Each number is 500 + 40 x the weight over its row's rms, rounded and kept within 0 to 999. Layers, rows and columns count from 0. Numbers have three digits each. The size before them is the row's rms in percent of the matrix's.

# layer 9 MLP up, 384x96, rms 0.197, rows 256-328, columns 0-95
099:493557482520497499476569526547534558439534503501495509430454452445409426507545577569477500488518436505480509550513456465497516521485469501400531553552534500463477547477555457508487471553537557458445539475439477467526477544493559535476538524506456512493500516556483425520427505473483545528
100:482475506514519549447515535452514475580491417556466476535524493424575447485474536471534483511441536509492527454475512577448492526474470494521414501439592423550562501486563491560524531447537491494544456532496469484475483491468530498510507508471539539562437542482468555466541482431483467460
124:579518481508455450498503512515517434516482477509481531516467470496551542465514485539529477493511552543413459518455465460553504532435435551495532429525505488470471555544515519441517459465560479482409450465513548530391555471516539513524549484539487506478436591453510521507537535500478495586
103:456531520467465525556475464517552463524499555494491596522513426466532452448488574528535494467517494441554515517401512442481522498470479538517514469482525494573574494484537473517435468542566499477473411528596469455432473484483499529477462508479513460492564556502528521533417524502535508503
088:470483499506480437448464560487466446441524574542558518509433442535499413503499547496416507535472573496469464485445540485472478520546488440440494466494510590483436560477524520530519479467529513521484596443551509558498460470521467465572484509500509527525514534533486464502504501553514586476
096:562476542436543489510498548519599502421534509520494537486536483519497512600575534474474445512473514465516540484552495432559438481513448522523539430493500491475447486509465478486537523512477548464515525433417458533485457504582478476463582470486456506537428484521505434487520500450469449493
102:443575477476539504572417530467537483543531500578538507537488470442533519494496509416568533525507556528509515453517501485552466494569542556516449500484501417490470488486487536440486418524511459493437522530426432498485506538524475495521480514561518559501389463520517500500483487441505547536
098:559512456520462478538507503552501472520479437519452481563509559507520420494509488560496494500434442572469561510503476525535487532507482538478472476550566520461457475562514493483549393517458514519585508436523471458478474478514449524519558535531525528416485522503447432500427459532555567494
103:504568490496534529494476537477475444431485478495463450576548546466491441510476536487497547585442476527478507483500442461567539506504474462502523519442472541466527463455483534534438488540604444513467517495500538569472526495535405398450540499469553511529565489464508523445535519499519547499
100:479520509503463489520442541529501416483579475474447570466436503504469470518504539505519453482462488489453520521574491547478491553532442481515427471510530541500446521502522601499571505519533562539474500506512529509450530571454398498475468480439523519540593492564492486492499522509420441483
100:449487509500574535478475561538470511499509544546487515458497423512486538538456443526518485554546557511484467453525476443507487482567502539494491454582471450505484491482566521477491453538562443517522497492478501409489478510490368484561528522467475594528462517456527526497516528564445537439
093:457459484513545517504540492542519507480533469518533534478555454556454454500507456499480483471516441497498536460552404464500531455459504417597500464508516493524441517568545489510467528394475500588482556526531542450507427590530556461522469532471505483468483494482541493483553469548506567474
085:453439539515520427392516523491465520541455562532475569521566497470468558574449459527550451538491537465566529506514482461470427527541483455460556497505481477482509468511526545567457505484595525448499447492456459470468547550545490532508446522521496460460511483568473528479506482518463453531
095:432471545530472503566498448486575445528483508524566486412479577493487450533518517552498538563534532429482524526449562492465473503490435566437519556488461553510578490459491518493493454542495553455490519491458513515522512500449546538523506460489473440486478515389556449474511554524517479513
095:562532501525483535456445476520491460572467518535564541475577547467542466569499486429458489494549436548460575477496504544535534512469520468471511464536435562465527516497475491467456536506533486472524489483506429531455476450523499466410497591484536507492475422520519464468462515519518404560
112:469550582521554426465456539537545497470462503538508486507521466498461495528511469516482469484601517461522507474517479408586454499527461507478484533543494508470404496484457483506603484499488517537545452444493518493515526539499570507489563456434462549545466499453599468494501476506476431472
106:505498382547443475508530485582486523481497545513555543536516472500493452493488569562468438463477552430549551508544549393561486543506535484513464481460483473524477533507570483542399523468524456480472514489528573506497537504438432465481497487501454536550470534496481516513504452493469483459
100:513518457462511478479492566525503494507485511536557540553438454464450516472475500501519548565521515549554525518481524464488467442559458507534507468493592445517508536512425586477487423551481506519478479477556458572551486504463455463484385515467470484548437537501423490495546489558521516442
103:561505579473528479466550515566459512536485463465530543531489489401430480498553545564548541466559486480501571486436532479520482441489501550538520482448577521465459485496488488510503525490498514450494584453420484474448531471503440456439555478509453483412459509466486518517505519538559498535
105:499508507551480494472520542514424502474389492515448447445542517559550566486555525571486554497569519454488523449443524503467491462530415557485469404491523499534461563554525479544501461486550546496504454523502480459494522540467584459534474483427502472536541513512503508486444535458465494530
091:581501531464530482512501479504418474454514452512503512547529546400495469448474574483436514560533505502593516511571482493540488501483530506529446429556540437503452478542495439480567460537555548547465563501475492549480520494482492489532470488475459534482512482513546450521514468444532456597
108:510507439544479519543491405483531481476445432563503493471455508471496541548425527519469484475493451500587498420484494562462491468502522537472521456474514452506492531502556522493478513513652525523524538543452515482465523513527573530485523512467485551524435511442513448511476455529533445572
101:516526523452503441527547497534538475537521503479478543452511457586494479491458432506578471565472430455457543467469543604487431467538489547596511463520542510482449494487484563521445505440487468543526430488532529487447524469498552519501471532436526467483518514565492466423522453483530521483
101:530549549438537587467540508515503424496527484622503490526471521562537514551440479485523436488542460468489564465527494457515504519508439490509484496453488437489552497483453548441424480477470489587503521504516501492513541490488444470531559474500444569436533481524522520465431495432529482550
090:486521524476532491462520474545499549532562496467463518492531548491503498453490538481501445449592460568550510435539503511513457472535490569568505496492524471524535468485578456447455495503423499428505528533496483453534538467586502522537429455496511539477441549549409525540473423501555455478
107:533523556519489459486527513494584525531512503539509461413499530416480409450500462492531479450512498494502552563511541467508552498513456473529533481502448423517496466488412480559427498577507477488452475447527506495456513494473420534587483437480551515552544450500536453514532507550527532547
097:562521519494617484464503469462473560531546568572549491415584499426482441543520534412440483488535493462512471427507468516496483510534535511502488471571446531455478544529514453534496519521445489540520518541461581446456477500508527449546501525472461490456521472539512477453498521503472461472
107:574455469475469426465460527485474526499412486496490572503497568560498462441520463496490580472493483501553505527493554498483464523474482424572538417455505551486431506534455494518484512503459504520499465565539488531468471539523489545580507484572533393471524547515466520530495546489517506430
102:458504507521520571544441504530467487503477496487463427465500563471477509427445476494528518531555507471466515585451490477475464446561431556506547495467581535458419526509470494473474498548555525428551547584493483544546516508459540478522510470523468374510524509510568527467502507473513502494
096:502474482537514506517526545534559422496539502495524503484507524472475475508475480469408493602543581497523562461545581479470533554538503497570442511463517570517466519495545481484432412515471446473556481544474484496501480485402457495517454457464504525538534451503515477563538428525507442504
104:507569476480453563437476462528503534509541523536504464550413502512497463525457516505509506440574551567462532573505461465447500497407448494490449461462531440482515531498531534488500475483490517425502492485561498481455515475586533445506543497553439453526537545549438504445506580534523471527
085:519551523476512485457492559495526534489568520546554509520580525466485550482506502431570486468534574522569517433511532464511463467461491525486469487501504453506476525442536591476483499517508450517481596505444512577496469523447530485469431477510493450465402445536460529453510481488581502439
104:552487521502547533520458532556553499511463477514525471565546422500525446449483473459572529474439478555513522529481549447459615504537462506499519483433467477487478503482531546519531481505466500586458483522504517480487583472465405521449489485541559463486513542438448479510572441533478461470
095:553434535506455479580490515535533507537449550525456526461474540461524542513464508431527549544528478452572478505486522512449401496463551431537501546484475515548433491474507476642456493475525559485477489528448454485468493529443493555523534553528495498445433483497478514478449507479502526533
112:453562537503520442447514498505518519497549506540521474480608460575530471464533467481544517481472487521416542409500469512526526453452505550526615475449516480512523461538514563555476461513539529451445595516506469519470480492528524524519528485490463545464541494438489479454481523476463464416
088:465508497539542573520522510437558574573523467555463499508546479452475510478514510436541495530517465519593522532487434436516485483513495491504541500501493471494540491475481503510485491487438572421486478493491482480539511479461440473539545611513547418465497471503539487460550593443416475482
102:482539554533486577490510472464537504502488438571501502470493560530488413519504539434555531492542481522437507479499524518529548499419454550529540570413558524489546492480484426419490495412495521551529519497561479502472477480541491513417499493476487540503502520495487481544516475384467490459
088:548421519535502488509511492527486494519518518486516479464512501408548430501410495569555489512528470492471466482511540575450466591552450532487457566495462482428504543515609405494543488473464489494502501498537451479525557441514517515488483486488455505495490527549530537566521445455551461546
096:531537461570470442481454561505516506505435506475500468477479544477512475489512564500465509604545543477411534445504485497627554557478455521526486489540524566530584462462478491472528525515520512480471455434521432563459508521430544496523503544535435507510447528449481475508495500542483496479
089:454554507496515473473484536537487490550489481419529442554522472470566457474441416484516443511547443459520497465523473525539482411518501435419492515560506446470469567538542488474471477515431506542486495470521526591473491523542535573536535553492476502469511473555463484440549540536552537534
110:512517586520442566529540547570494414483505440597438423479533548544556503480541546449496510516517526502527510555467542496481483476531502458495388447534473478518476516523461463450467487430462519483502510465501493507499423500479553463551528483475538501517572560531483520483461544480509505436
106:484549455487436505493481486521444520512441486570512491596515415478494435486477569566507506455569483494500527464542523483499594534572500515502479526575452483486434545514489515512520503532533497551542490499440594511494521429469439469514517527465510450474511479549451433505540526529465429483
099:531551462503507475474485608493541582489479517521510470495469541446460424503535510484463486498567474565461483473548467499524431502475495476612449466484486520445476527552477541517494480429447468488501533471573491493459486565475527462503488441491560452529499524471413491498514494611526495535
097:528538495425541473557496484631568501504485482484574485515491488535397468493517495544470495478559485546511575464483475471508518483527493467480455500529514483579486455464458560486529523477570496522449485469503471477478494501516501448454494527563525493469539475521381516444554443428521503545
102:546511557520462447486470557456535477462559545493461527505478482520460518445504515481462466597548502486494412532505443476440451546533477497490555489518553489503464509528541538511566473499575595484476574556538443462466481472466497490491549557472470529464568538495491477549505457514454411527
104:524460561565463507505445532481516504482538484501514528465513510500547472449490533515494536493541461481504508526518566469433484432478491454499365459467513415504517485478502530490467454522488567565498537456547537483481529505469434533530490498566549465502501531438469556458575438597483568468
103:481545508475503471478433466526481491511546501598489499443478483504533471543543510537467443481530497465488522555504468438554555567455534512442488473603429527523552515472468427505473490564471519497510455523389530529519471459527464524554457521495497543508509506442553431504527579510467434486
098:489552471536452509496469564529486511495539421474458494523564503537543444459521519416582452556458579523545492535501516473507497475446470417486455509438568543457479518514542492519542521476472407558464409490492568473482482497543475508531497505534526492417511502574493522536514492443489520506
100:493546558428492511487468567482491440546492437497535519541456485510535505491512493499499531463527431462458554540472484577450515513499527560483543461537493417428514515538570591576488447463484492563505506548470452489474584544466437523545497509470458465449496533475496532452483524513490499413
104:510486520523545477488531547536546481476518477540586427495551459536479514467592522436511436487485587438570489525489512471459526456503468544464525487428471537531434547495478576569476505491487533537477534465470481564511494525492503469524502520526431485514537436457414477521553477539472456431
105:570457576486538462506424482472525515455519500530510496426495435551576472464595505511453458502477462408524518553499507519576477529499479487536540489533497434449589495447483524508455430502497474484524459517502493489486562449557513558471477550568468558516545498460487481523487531512508473435
104:529500507448500470500538458515483482503427537504529539466513548476586414422537523476517524515521541418487489530519473515482497456428546528533533559504537487562413481458495398515501510540526523504483513485481536477448478474580468520555494486554433476463536556525452485581491537510482410508
100:556598569498513559559458520485559517536454473536481503429494495504499476531532525527484475547511472500561548475433503490525437458500428492526450541492548496464534419419520521459496519467483518457507545388473422475468517503473529521493547527440555493477502528441489450465489561467512550480
100:441530511541530487452538392464463529472538508513482444485427478531419483455473452455523496548528421469497509523543479428543432529514497499488487520534493492539518516527433503519516513468548534507468548490503440554476561490528425507470555519571487589537523525463503530513597513546470467551
099:549518503561473529416506494488476534520552520531471490460509471479505473539500474493473517487604486440399505479592492458513498553494467494470495501587437441501560502524468489466543575482429561520452468483525491497441544482534439465513536488502549527534470594471574491452538480482471481528
096:537498526456518503509409513528485520574544504478530515444464480452498519443490469452534518499448435513533433503587448526508538498516496518500530429474508526534506526539456498496462409452529506457550478457557506503515546509539422546534541453464592442566546490495497463598465473478464498541
098:548493556461450468501468543473556513475481514502510518514544507508487443518571577400607533456508556464535553545509506449488447493518467520475445479512426535454484514550538452475563440457503558515474495508477473472453479503517493534595551490472550472450499509433533477491485555441535532532
100:423516507423527470521498438551452530485467537551577600493460518474447465473529556473543510523516533441548500597489489546471461569495499415449506511441458487440512520462466507475517480492584506530517492509492450516474501523482480531570513470545471490431459527521455451517527503542580507508
120:518497507488506526556465517550570543517567495485506493499456478450504480518502455485451424480529479449477533541519489439485439496507444470496510505517463542460601548479525485551521424548502501479455492495567466515528442557577480475523475515532499537449423459572437486510439529618494462534
093:500490499511452487558398469525531512520511530512469513460500484486515515429502527537496450495487517497392517482472530485524523559453503496472472566485566626458515491507536546507496475476453479481458396508567493465515501442521434517489516550422485462588567574509519511510504515511536445469
098:541518515580496517490499477525506506535490521550469543507485487479546441531512508562561450434497501489575426400498529546502492529443507466509538458539498440462475387542479483498472485478578518568507507505534467497498441462442561579512445484493491491505442509508528449458512568563465444518
103:490588473551546447463483481407502466505448573575436542428469480443573456556441508530480483552493520512472516469567468468493560489483470483500484565505546519526518524446463474499525501536488539430524462564533550484481534465550486526536472465528458555460549522476504478441540443521477456506
109:453570540556462511491435482493548537494540485460496422463450494542491514466467629546522506556508533513460473557548438499502459533518515423510487513498487396427517510453507499466497476507557507441429479460473573477467500439509497496461463529484466548567465518506532530501551550544493482498
096:479481491480497547552530434505483447492541493509451500495520529556445497559514458547540566524531577420392502496441552528472465490500423493586516482584501505444450477432588563550531458537482533479427509484473531495473489509520456469468534500468536499516476463524482526498476493524562491453
098:494549522567540534492567564458505499531509397519542502529467469514495482530490539525493374516502509471532535506486495538538577539503595463501532523517502486490489517475482518504483462485471484485525494506582472432457532530506425473567404474493532415556516460484482544457501461510426451478
095:488487505450532520508439452563459555558506463555525487458505480555585525526522486415502471506476478425519507530433448540483415539428519482493420467467521506510482556483470440509521458456544519514489584502526422465453493543539550514466500548499543486548501462513537521444486549426517502538
096:517482501479559483504532489516568541538562507561442509508403473493505445546511483530563467504471458615472487469498441505476421524486523494482459480546569492506503457544571480567498476501471513467476489570451484490490546493466525484474531517549478451419530573468511469419533528526461451561
108:527503519524441536510497540478448493510449488545546487519472484565535521496477458454573471587549501409538457526461459530582534478576482458478541527514508465449547517466482542505464486544528571501548484491450457471462500460549445535490529547415522460518548477520481520405459516462520426487
094:458550456433526488485508489445559476566457529554518478477517574446582540532507463490472483568490476493488447558536538489558438498526520534466386514499554496506462539560467477508461438526472519547535435520484492561416515467513514465542442483432468525446463493501502508577527495527516515503
111:466575575532559498517433488604529553533463467503440480466431442513516469518542500497484494501509480508496487478514443562481560524481531536401493501546481489535523508490536450463459522543486472493463447508466470506415538560563489531537497462489489526567517508384556449539497512480527463526
101:514555549531492447449541458601535550517463477538465544466511521526538535439512451503440459503490454482408457551480519490519536493487420482538403470489546521573474578509526490493468477539487530532487475436466490554491568446493532550546458539539486479444443546502476494491531483496446486540
100:555480518466510570450478518595489499614490574487482506545458485366498554481459493490519478591514475492534504550490531528520516537522503475425475483499542458492429452494495480508469532515542465443565475468493503505541550513483427523532444526439432511515457527483507440548491502483511497526
102:500544549463490494549501502486546478463561482510510416528457487517545526446490515437520528519560558479410526542447510521513478499432442379433550501457527484509488516540571528489486498532578530458481460518535557456465475499498499447531410547493569484492539505539478531535447502438521482491
# layer 9 MLP down (transposed), 384x96, rms 0.0626, rows 256-327, columns 0-95
094:546474548468517533499503585559570445503496439515513447536473478414462463430501578531495463596513484517432470494500480501530454436562513518524484428474478522457491488443557527439485489478511502496541500540491544481432492526537523493405473588472528512480446530456518528501482537521529536545
087:515534542454385477573527551543536519420490497477526523439525562510499541479556507528458439533526473473469510494492479503553499417459475520554481453466498549556551430492509504525537504480467540518474561429473512508523496549493560511519585436491487527549494481406487452515457526447520492457
123:543537525498595496550441475584476578527480450476479454492468564525525501530574527538499510461502526458479476502443526557514498495459526468518470488478522468537517429499485519453533440468489534468383536534472474523547471483486477409524461516485547428574524433541515468543481566507470490518
103:471522441451493518496507637497493508520541454506454447474512473475474508531498404517442519513524487458509444558500519483517535519513472486532537557512469533503439483441536590602541499460482468437468528529473510531516447527539418410485507548511501483489500533477524472494439549562465489546
093:522563493581446530476567503451520448440503538527501491472502482484442482486559506507505560435491430550549520496489501545456498491513520560544499567549463497524538378472468525474502572442523518536517511477480465557530428538521507474499416501473499523529531495497519425459504409492510435479
091:445545565487485519422515513527562520549541484518519605567437476527536557474517452566504396485554476436495521471486528441504525516549443565503522520479524520490517444502511524544515429457492484508454485471591509505479495495440491539456523461460481512470538517449479472431537489535534431500
105:488481481471490452496607504479478502497548535446489436500500496505600568505559519540482551544519518432518551510480418466490482461472484517402466552449491490471467445522458568464518511503520519444509539523458407493481459487484503527505495461521526517539500449486536561507491554470556552598
094:461493511501539490533496491492475524461541495456470421452509562576485503488553550551551480495424446531470491520510480539531481475529498549533439479496477496516552502550508438522460438413450499496523445433378554504573516474543497458538525455531502519447516536526536490525587457489522564519
119:488487441494498448476525504436491522490470598493557529476491528423484576468556487514566443469509522529509495462500526529451481469415549501529491448494535501493394525534523467498550540590506521549559499523528466511496414522496543506423466522487446502457453475561454494550505541562515455489
094:525557450476460479459573485505531508518537476461509397463540515589472525477567469528535550454524521473454512405529475455537487462498430545522438441472458530524456491510586485494459427525506474536471508464468557526510454455499534494473514515511562593535455514520519551519526494527512450462
105:585472453549491523484514515553482408513508445456497453527501553492522570552501466503449506529511614525482416466428463487502477472535451520495480549462480502489455485487600484441458499453476470487492569549431502494505448501471465541480500541468546541491488578539506524503481584534510531502
095:457511519451493548491533507468504482442428527539523469440543576463587603487462518518504509472513581455504516492433515480467527481530433480462556521483488522440541547458506475517553510484547483419548475520493426465460563437543527486521470484503535485490498495439458485582514489471517558566
087:525528511508540552528475485528612496516518526572480457475405444439472533468459469473522480501482445499540551525480512529468510517541497500478502520459431528519456610555504381480498506460448450529472561529506541544509454502547458485500516462444532458509514481402540483536524496537520528515
097:488522527552465549500419443542521471486524557530418426562581523507539480565487463487452442516468510493530409555513469465514420513446474539514564522480556480538459478465526582544467509463450553502510485501523477487504455559496503454492502487457468512515474508490576461480514437528514580519
094:530473521473504539496571517594464432503460511500485477452509458531534490463483475483506497432483511511562564476515468535450543511534583492550522517523476425547490462437550559450475507408518486493539468540513545485569505501448491468523492459591476471456588535475486449490570455438474485496
117:459507530496499473520489539508477511474506515494520584531504455479569578530499439499500441528481497412534530568569470466550508567554503512566516573550442518472508512481516436491434474518450514394514448505538538481470419475527470529518471473465470475464506487478556433534479517497460590483
105:535435467500445452480532511508562514494501470464461532468462537485538473525474550508534556620513506588505597481510435499489468466457484533519511478511508522479548507525504504442508578493523454533471493434521460479492519479517492638520559435507505465508519463400486479552486496486497442488
102:456544516582462485464524499467492492444429479541490477504498493420525464485528551531506512517559487545479576533450510459449581456465508498453493540565511507456509500536524485459585514469510580449505451530505429483491519446492576572453489500481546448483484513540463511565478445568443536471
109:569556508503477448505479441578491548478472534554499433506518458478514432567486546584508428520533482445533513481563521526522498477440523502476437504500475553445521466507444520534489489489520437422420458445543571506448477470532479432585478474525571497522526520482475460513503515481521494532
103:502526583403570425488558503537570548483556449479538479467465474422521458511508453467523538451584503480573462559528526495463549525510540474511555508494527506500475476476495463427461522493519408513503500471545571556458447454500466489491506483500502519525502437489540515457477486532440539543
100:554466508520543520483534542520440545439546499467553453534497487525475541452520519471495506472489522482488518465452504549481412463476497504539545455420573515502499580457393517500409480598456564501429525537479437463529508560486558502559495489511502519457505429526488497515504556492521496523
108:537476530535582523451540494455451486476472552442510447486472417517437507476390491470529556580498532569503539543475525539448474486493462529503517506499511440557499504431542513480506555568507531570446536513541512500470506488520539466552438468516471517442464552520489475416461484448518535507
099:454497465490467498500512481506452517414470535390481479478470468465411512515513564441460534493515568528495568486535518601555462488496497461499495575503488510506504516524451460465563516573526495548475516490546413519541467503469549409568530536525523526528495482535550474555518493477510451454
096:548443539499487536553491452545521473510537457436488492611507507552495491526471515528463517509469526430546437501421505503467514524481496567460569488544534537420524496493464487491513445505473538521513428582450547520494493417484425485493496561470420482439479507478505495590492475519533462525
093:555514509400512512556474544477492493456507535545514475455517460446444494460531499508417463520500468552552433539556506483416495485508532507549477417493532583492548493556471473498505451464606442539502496506527526504509537476505582401448466505500501460514516519541475525550508480464508490442
108:563496547533576536473468454401498475500489482507433544463414441606567492498495464444457442474507479485485481469444489487521484492595524515517547460507474485461517464562440488491565492543472466501490513488558470537510508472500450471505523540493493502570534508554544450504569496523584530484
095:456563524465511548486573544471508521475580529503507530469454547494510460445506519430478460442536532481499593493524537429485505492481508413487482509548496535522566492476550423415521470459503483477479550499516536470468516507487559576426465452583525441508545488489479516449565500525510553483
100:444483524466510505519490454535581529499507552537489511422519453490484496555427524521470520514523476497405509516492551518549459474564507495473483494499520505423474522512577452550450472449540553459467438482470560482447459492517440521566573563440491504461523518461524468589463530569536512469
097:485531470513492567466505511476488463443523557464546455574499524468476480515524447438476517505425571550404420518451485571501473527501521577556562538449494515495549537435524506495527456528428458586509543477480552482499487517561570500460498485468511504502431486480477491509475501469572463485
094:501520488526455459509483432499457508520544516438562475477551481543488545585515559464473528514501482574505505521553465495570497534405540539607500483462473554518527478472509519469510522509461513523462548489471418426525482459568516447472516571470520523447455479449523520438480475479533418480
111:515547511470502535533491432499465487519530523486482538451504513483533540505470511538522503494522407501540511448522581513462467454425542459467488506551477385557522486600537532477470515495515551523432500467517514460490498501531411542456408507524532510544564487464568560544448501469451536490
092:498492503471497518470587416507487428447485430563458522544403507614569475505564471480568502460487449448575512546479542492467573523487492476520496434445488534515527494541500486499545472461468524513463483514479469453535574498514434569528466504503515538525452531483510469497491514487484556520
104:476521542485507528540575565416471500508482538487487495501494489514506468508450485594543455547531468518451484495454428509463568497428529471515526445571525481516444444449499487519559609488434531489439540520488500488487517539433544529528560521531499465520423468486529521441557504494490431482
091:462494559469516471536543499541516499510492548489509473518554481497526492526617477495468482493485505513430534532479435463508499445555493543558464532439467511484573465506493454448544448528502519489514486444522492544487504474522588525446531420512426588479457421507482482530512568565532423458
104:503503478513519527524498549464482458507560510405550491463448522494520450475574593507520512463460524502481582565510527520577539430476435549493434463603422512488531526495465549498510536440492519441472477506453520435452479538509520503506464469535513461541488504542426474511527537456496553488
094:501593493482536501518513460444520457507480487435574477487491454509496511491537474453522451423482469517495447517493538546518556594567577521396473556493506553516522510517495513485538486542514467499497497510546489538453573478523530428527478451493394509442434508487471447444493527543555488484
099:574472486500531478509506467517540464539506464436482451503510523440441493466467524520509523483526437414453515555461501483596486533490544462434472444447451436462461568576504530558477567536517473545459527495532523490506515462507566477538536486563534502581539558471532510497455460489533431501
084:528582481500527560452555480488519506486575505535555489533489523532483463488510527425518528518433546521510457501503547599496516496539466502503494450538441472508499474491491554580436500464557472485542534460513506507527558433530502410419525448464497406417511444468509453486496488448535503514
098:488453481510491533525522526480501467503546449474483518488451433517561545468533554504557459449483498536560537563463495524411516494501474556489505517527519454487549499468482483537514613496499554508571498426383524468586510460485470488395529537524424529493539492489513470527541520463472517507
090:499468458470491539540455527438515549507434543438591501525523527500498608454481495540500556497510549537532501563504493499523549491410464513443496508528499493493527450446465422516497520453544427483568511503535466447566479473494463523440523506550540529568496470481518507506489500379518518476
113:469541514470489549576466511521482514518457497472509503503431505430487440479445458504448495530595540450457508519475460499507517503598504504504520469505548584509494525458469477459524486472531492464600542555506549569451483475455467457482499517524427448583465468534481520460532522582521440542
108:502548511463506494488431429428484474491514491444563511574472522565503479562504552485473524522477526511458567471497495516522457495557445483529461529516507534444453488528509515475536534451490539525455545434500542505452560587487470548493574520476437459490519532546498511524418432493434428574
092:509461479501451511545510452475448493499459485518513444473494545575488534526492521495502497554558546432529502530484439535526506510475488533460539557533560480523576440503472511458495431507458426504490481527536459481428554505468394525496513493538457443473512477497454521512580493444534594599
100:447534525603539342516510550469437471544489512561530531488516456497509459480505410492495434502536569481482503452446550541487504508478428497464545555509493498544519566487515455474528463519498487506471514512548450454484521511441558435516505490573531500442473492538524511501486534541488533509
101:509491506452520460534528580497527501618561491463466486483568490584504516532485437550503505496509494552488455471512442470463432507491433472432513431510531541387543470600513480467522496500522502412513480532509470458540437525502510487502568500475494459556527507482489497497555503455532501460
103:478466489530501484551495433520486508566506516470460478486495572485431520468530538539479542547513501569461520501476513468554467456428391530488503510454513466514428477515501489460472466479489595499440568452489484556566496506584518442516530515504573426452562545525461498547494537446486516533
105:539531579464566534541466451498483501487526508517460468499583519604444551478454481466521469520412499488433544431455504457486532501490505504528495555502469570502500464576468507462486564426505453521477558484476511458535533464543507433524508537477528490468487596519443486511512462431500544487
101:490509486481507494507501509505448483475433533479535499530515558493439506468585548544540525506555442493535468459527500509555479505523471546531560414543464405511461436468384545487430447536480505497451553469518455501524520555495490509518455544460497555597507567461489459506562516529481488493
095:508408474548541515535442481462522455494476492489494464559515457466549523501525541492512433516422452547525559507518579532479453503500471534507498512600514493548529530521482443490452578454479537484553510479490504481505424436485470476527459533460493553599426536517501542479505419445493514462
095:456536501484505523433491521523532495519502491449543636500474470519519518429491497490506467418491499516496526493479516470497481485589528486486527465504513420490557536515525461506598520493566400476519526488484446509507605491484522492521452547481528477497429557523527482404542459434501526481
108:521515440478486529512437535408481488553474513498475515469539504513483559458414474521521417588524503449452530517461517461555454507431588515483537547510472571510447453439536461499448516522513483566561467464446556482547479440504515524515532494453541514446545498562503531467513513474530461523
098:520506473517522546447532479475494462574542454497476383524506456447528567502481524539526549542518440525516573496462499540556497465437536491480517485541494441451492561486549576508471511492362560496489489503454590481498501447516543496489455481533540440528477484465491446507558505515485517509
107:443512484423449462479488508548489504539534463480493474511618573527571488478469441544565497476494522517494519555512502559540471603464552456498559487514412437489472532536517443528548516500484413463457514470583499540543502450465495477477485488518502462545454516543433494473521527497488488493
101:502535509535516507491525523591480426417496464479483506456468452485445437520526494520480506482549456524460512503506456538522558449469476484571520537542482460414538585493452471492465434504471471583565437505537418513522445572491565556530486509539490466500565479516557468497515526530472468524
091:456459510514517480492508568519539429545524538485491513462478472511522550493475513455449552548502418556442557447521479541442498479533572453505485549547575451517463518511502447458479454477548478519549460488499535540485461541554542581451481557534470420522505398538520447470513457540510476506
101:581480525611545456459567444453525485463487474476498487525484467542581500499499504522404454467473523505505558472438566558477496496428478498491546517464483472487505545556556455452474551551533498512543494493574506533495545449489536427507432443514557483472416502484473488473506501500522484463
102:525479446513529514438483476437490477481405514539542485505524445499508534487540492537545519467483561472540403468418473535530527537466460461470509490479540511492558525521506478502540544457517579437502565548519551461547473433495530513472470482564466515507520601516493475451459531533483406559
101:523509479548489537537443572528501516491501440513452437436510506501440472520512443543510462469447418561503455538512460469545465529550501483485497561482453518548523575514547515444504482497528492529499483494509516463503471558572485422392551497506542530471482486507542550476598398482521509488
130:493449497517512502502551504491497436499472477509541491477496548404463499470529501534528541545568518523589479493487525470518442509415414470431515454551546509433476574490491552570477475529502572585484489456492519480491495501500529522516492490471504571465432491434429480446502553574507545475
093:499449487512532532445520555458490526510542497478475474506485522541498570515424467512489469568517530485551543480526523515560534519496469450403534461422538493480465507466571426530505447541515514571511489479431455468559488476550486490523448413465516588476499550504433502477520524497563541573
099:526480492498499525506490501462488486471467475469425524505417466525555541479445492462568472500540503518540531484487477485472517457588488501547541425462539446524451526534569508513482522515464422417522512493480494488502541613489457431416540494523512563501514545473510515457522466463562589562
106:483479519523516472518509557496468532532442362446467531478489511492397512509542539508479545536534504479432475556466529527484439508528573464581518477520447472547519506479479531468522616491492427515430548500449556473513542517561483510524542429512491458504477523478477484527537536493454517499
105:483477520567439466473442523540533432476484528391430447505529481493573532461534563477561483476559491526505498549570499463486513510490467546494502492504490491478404446493498485472461580498455536548421475482561530507539531449467510468469462547519547522569537499457548484531438505504495476555
090:512551511528500466497508520427505499490530529512509506512489437561530488553548492515547504503500482549530624456493393491528537569417499562497546535424513531514505493511550511482491463492444448541550451476470491475453525541437547432412463430483531470541494486495501496535517501411482527526
102:464482485525479447444444453523544475584540560549520551488544488546510527498479452477507457486447476478459465487477540478464505507498401483448518535448407466468452482532490449555490491538534513542480498462508604540487437448523523518526601537502563576488502510531496529452468502520460527548
101:480544523516448541534491517483448495494456489436526492508525503450548547564516438421463590440473507512484543501480464548433446522552543479542497487552503470570518462482498518527490537410503553555510547471546490566518525546542518473500459560504467459477494495556521545484490518473466404405
094:457426449436475467461549500577540497511556542528549450505499454458481577421436465455465455491491460522470566500493534460520501495533499553459485536408574552570453486550585512525465483479582492498553522513496551469523526519489490521527526491481485487418483574496504510518510489487540480468
099:513536505538567540482540545499533421535534543563460582477479486448488427432484492465465507457532529542500446497508551484608449473488418503495515440570450506502516545508430470451490493544529474473442451596512554528516500534459497510536439520541527468474529545496493488495474465508523529448
092:473505571578448512523518572467544548474455570482467540461549491495406479486471529511553501439493563483478520544496522535585538461512414478452476498514499528504495468473503480550551453478446482501479464484471416473534551571473550481426551478492490449500522455516480484450502497574566483525
106:555475504483536505489476425449528518464508466530498477413420487497443473507470582572501512576435488466520549513544551435516536536551446478557481473491495513484491519472513467485523419448495500535524533499503511563477501500513429494529489509452466518401555579513477590529495498528449489566
097:468497546577507471482542517478519420483525543455604503427497463559488493527556491507515500523488589483479549558449481484531502459494394493476508450526514504514528447520449497535502491523509501473549457509548502531450477504460615512559520459519468469471472443498544484486448516558491398509
091:486562568531484511569480481366477522463507519486489495483504499535490529463480479570618502519444528496487556548546498446436522483434533532486522455464515521551526577553489522464479551428479483468482492478479457471486487510451476506414495456540519500445455473493489560568480513486540444509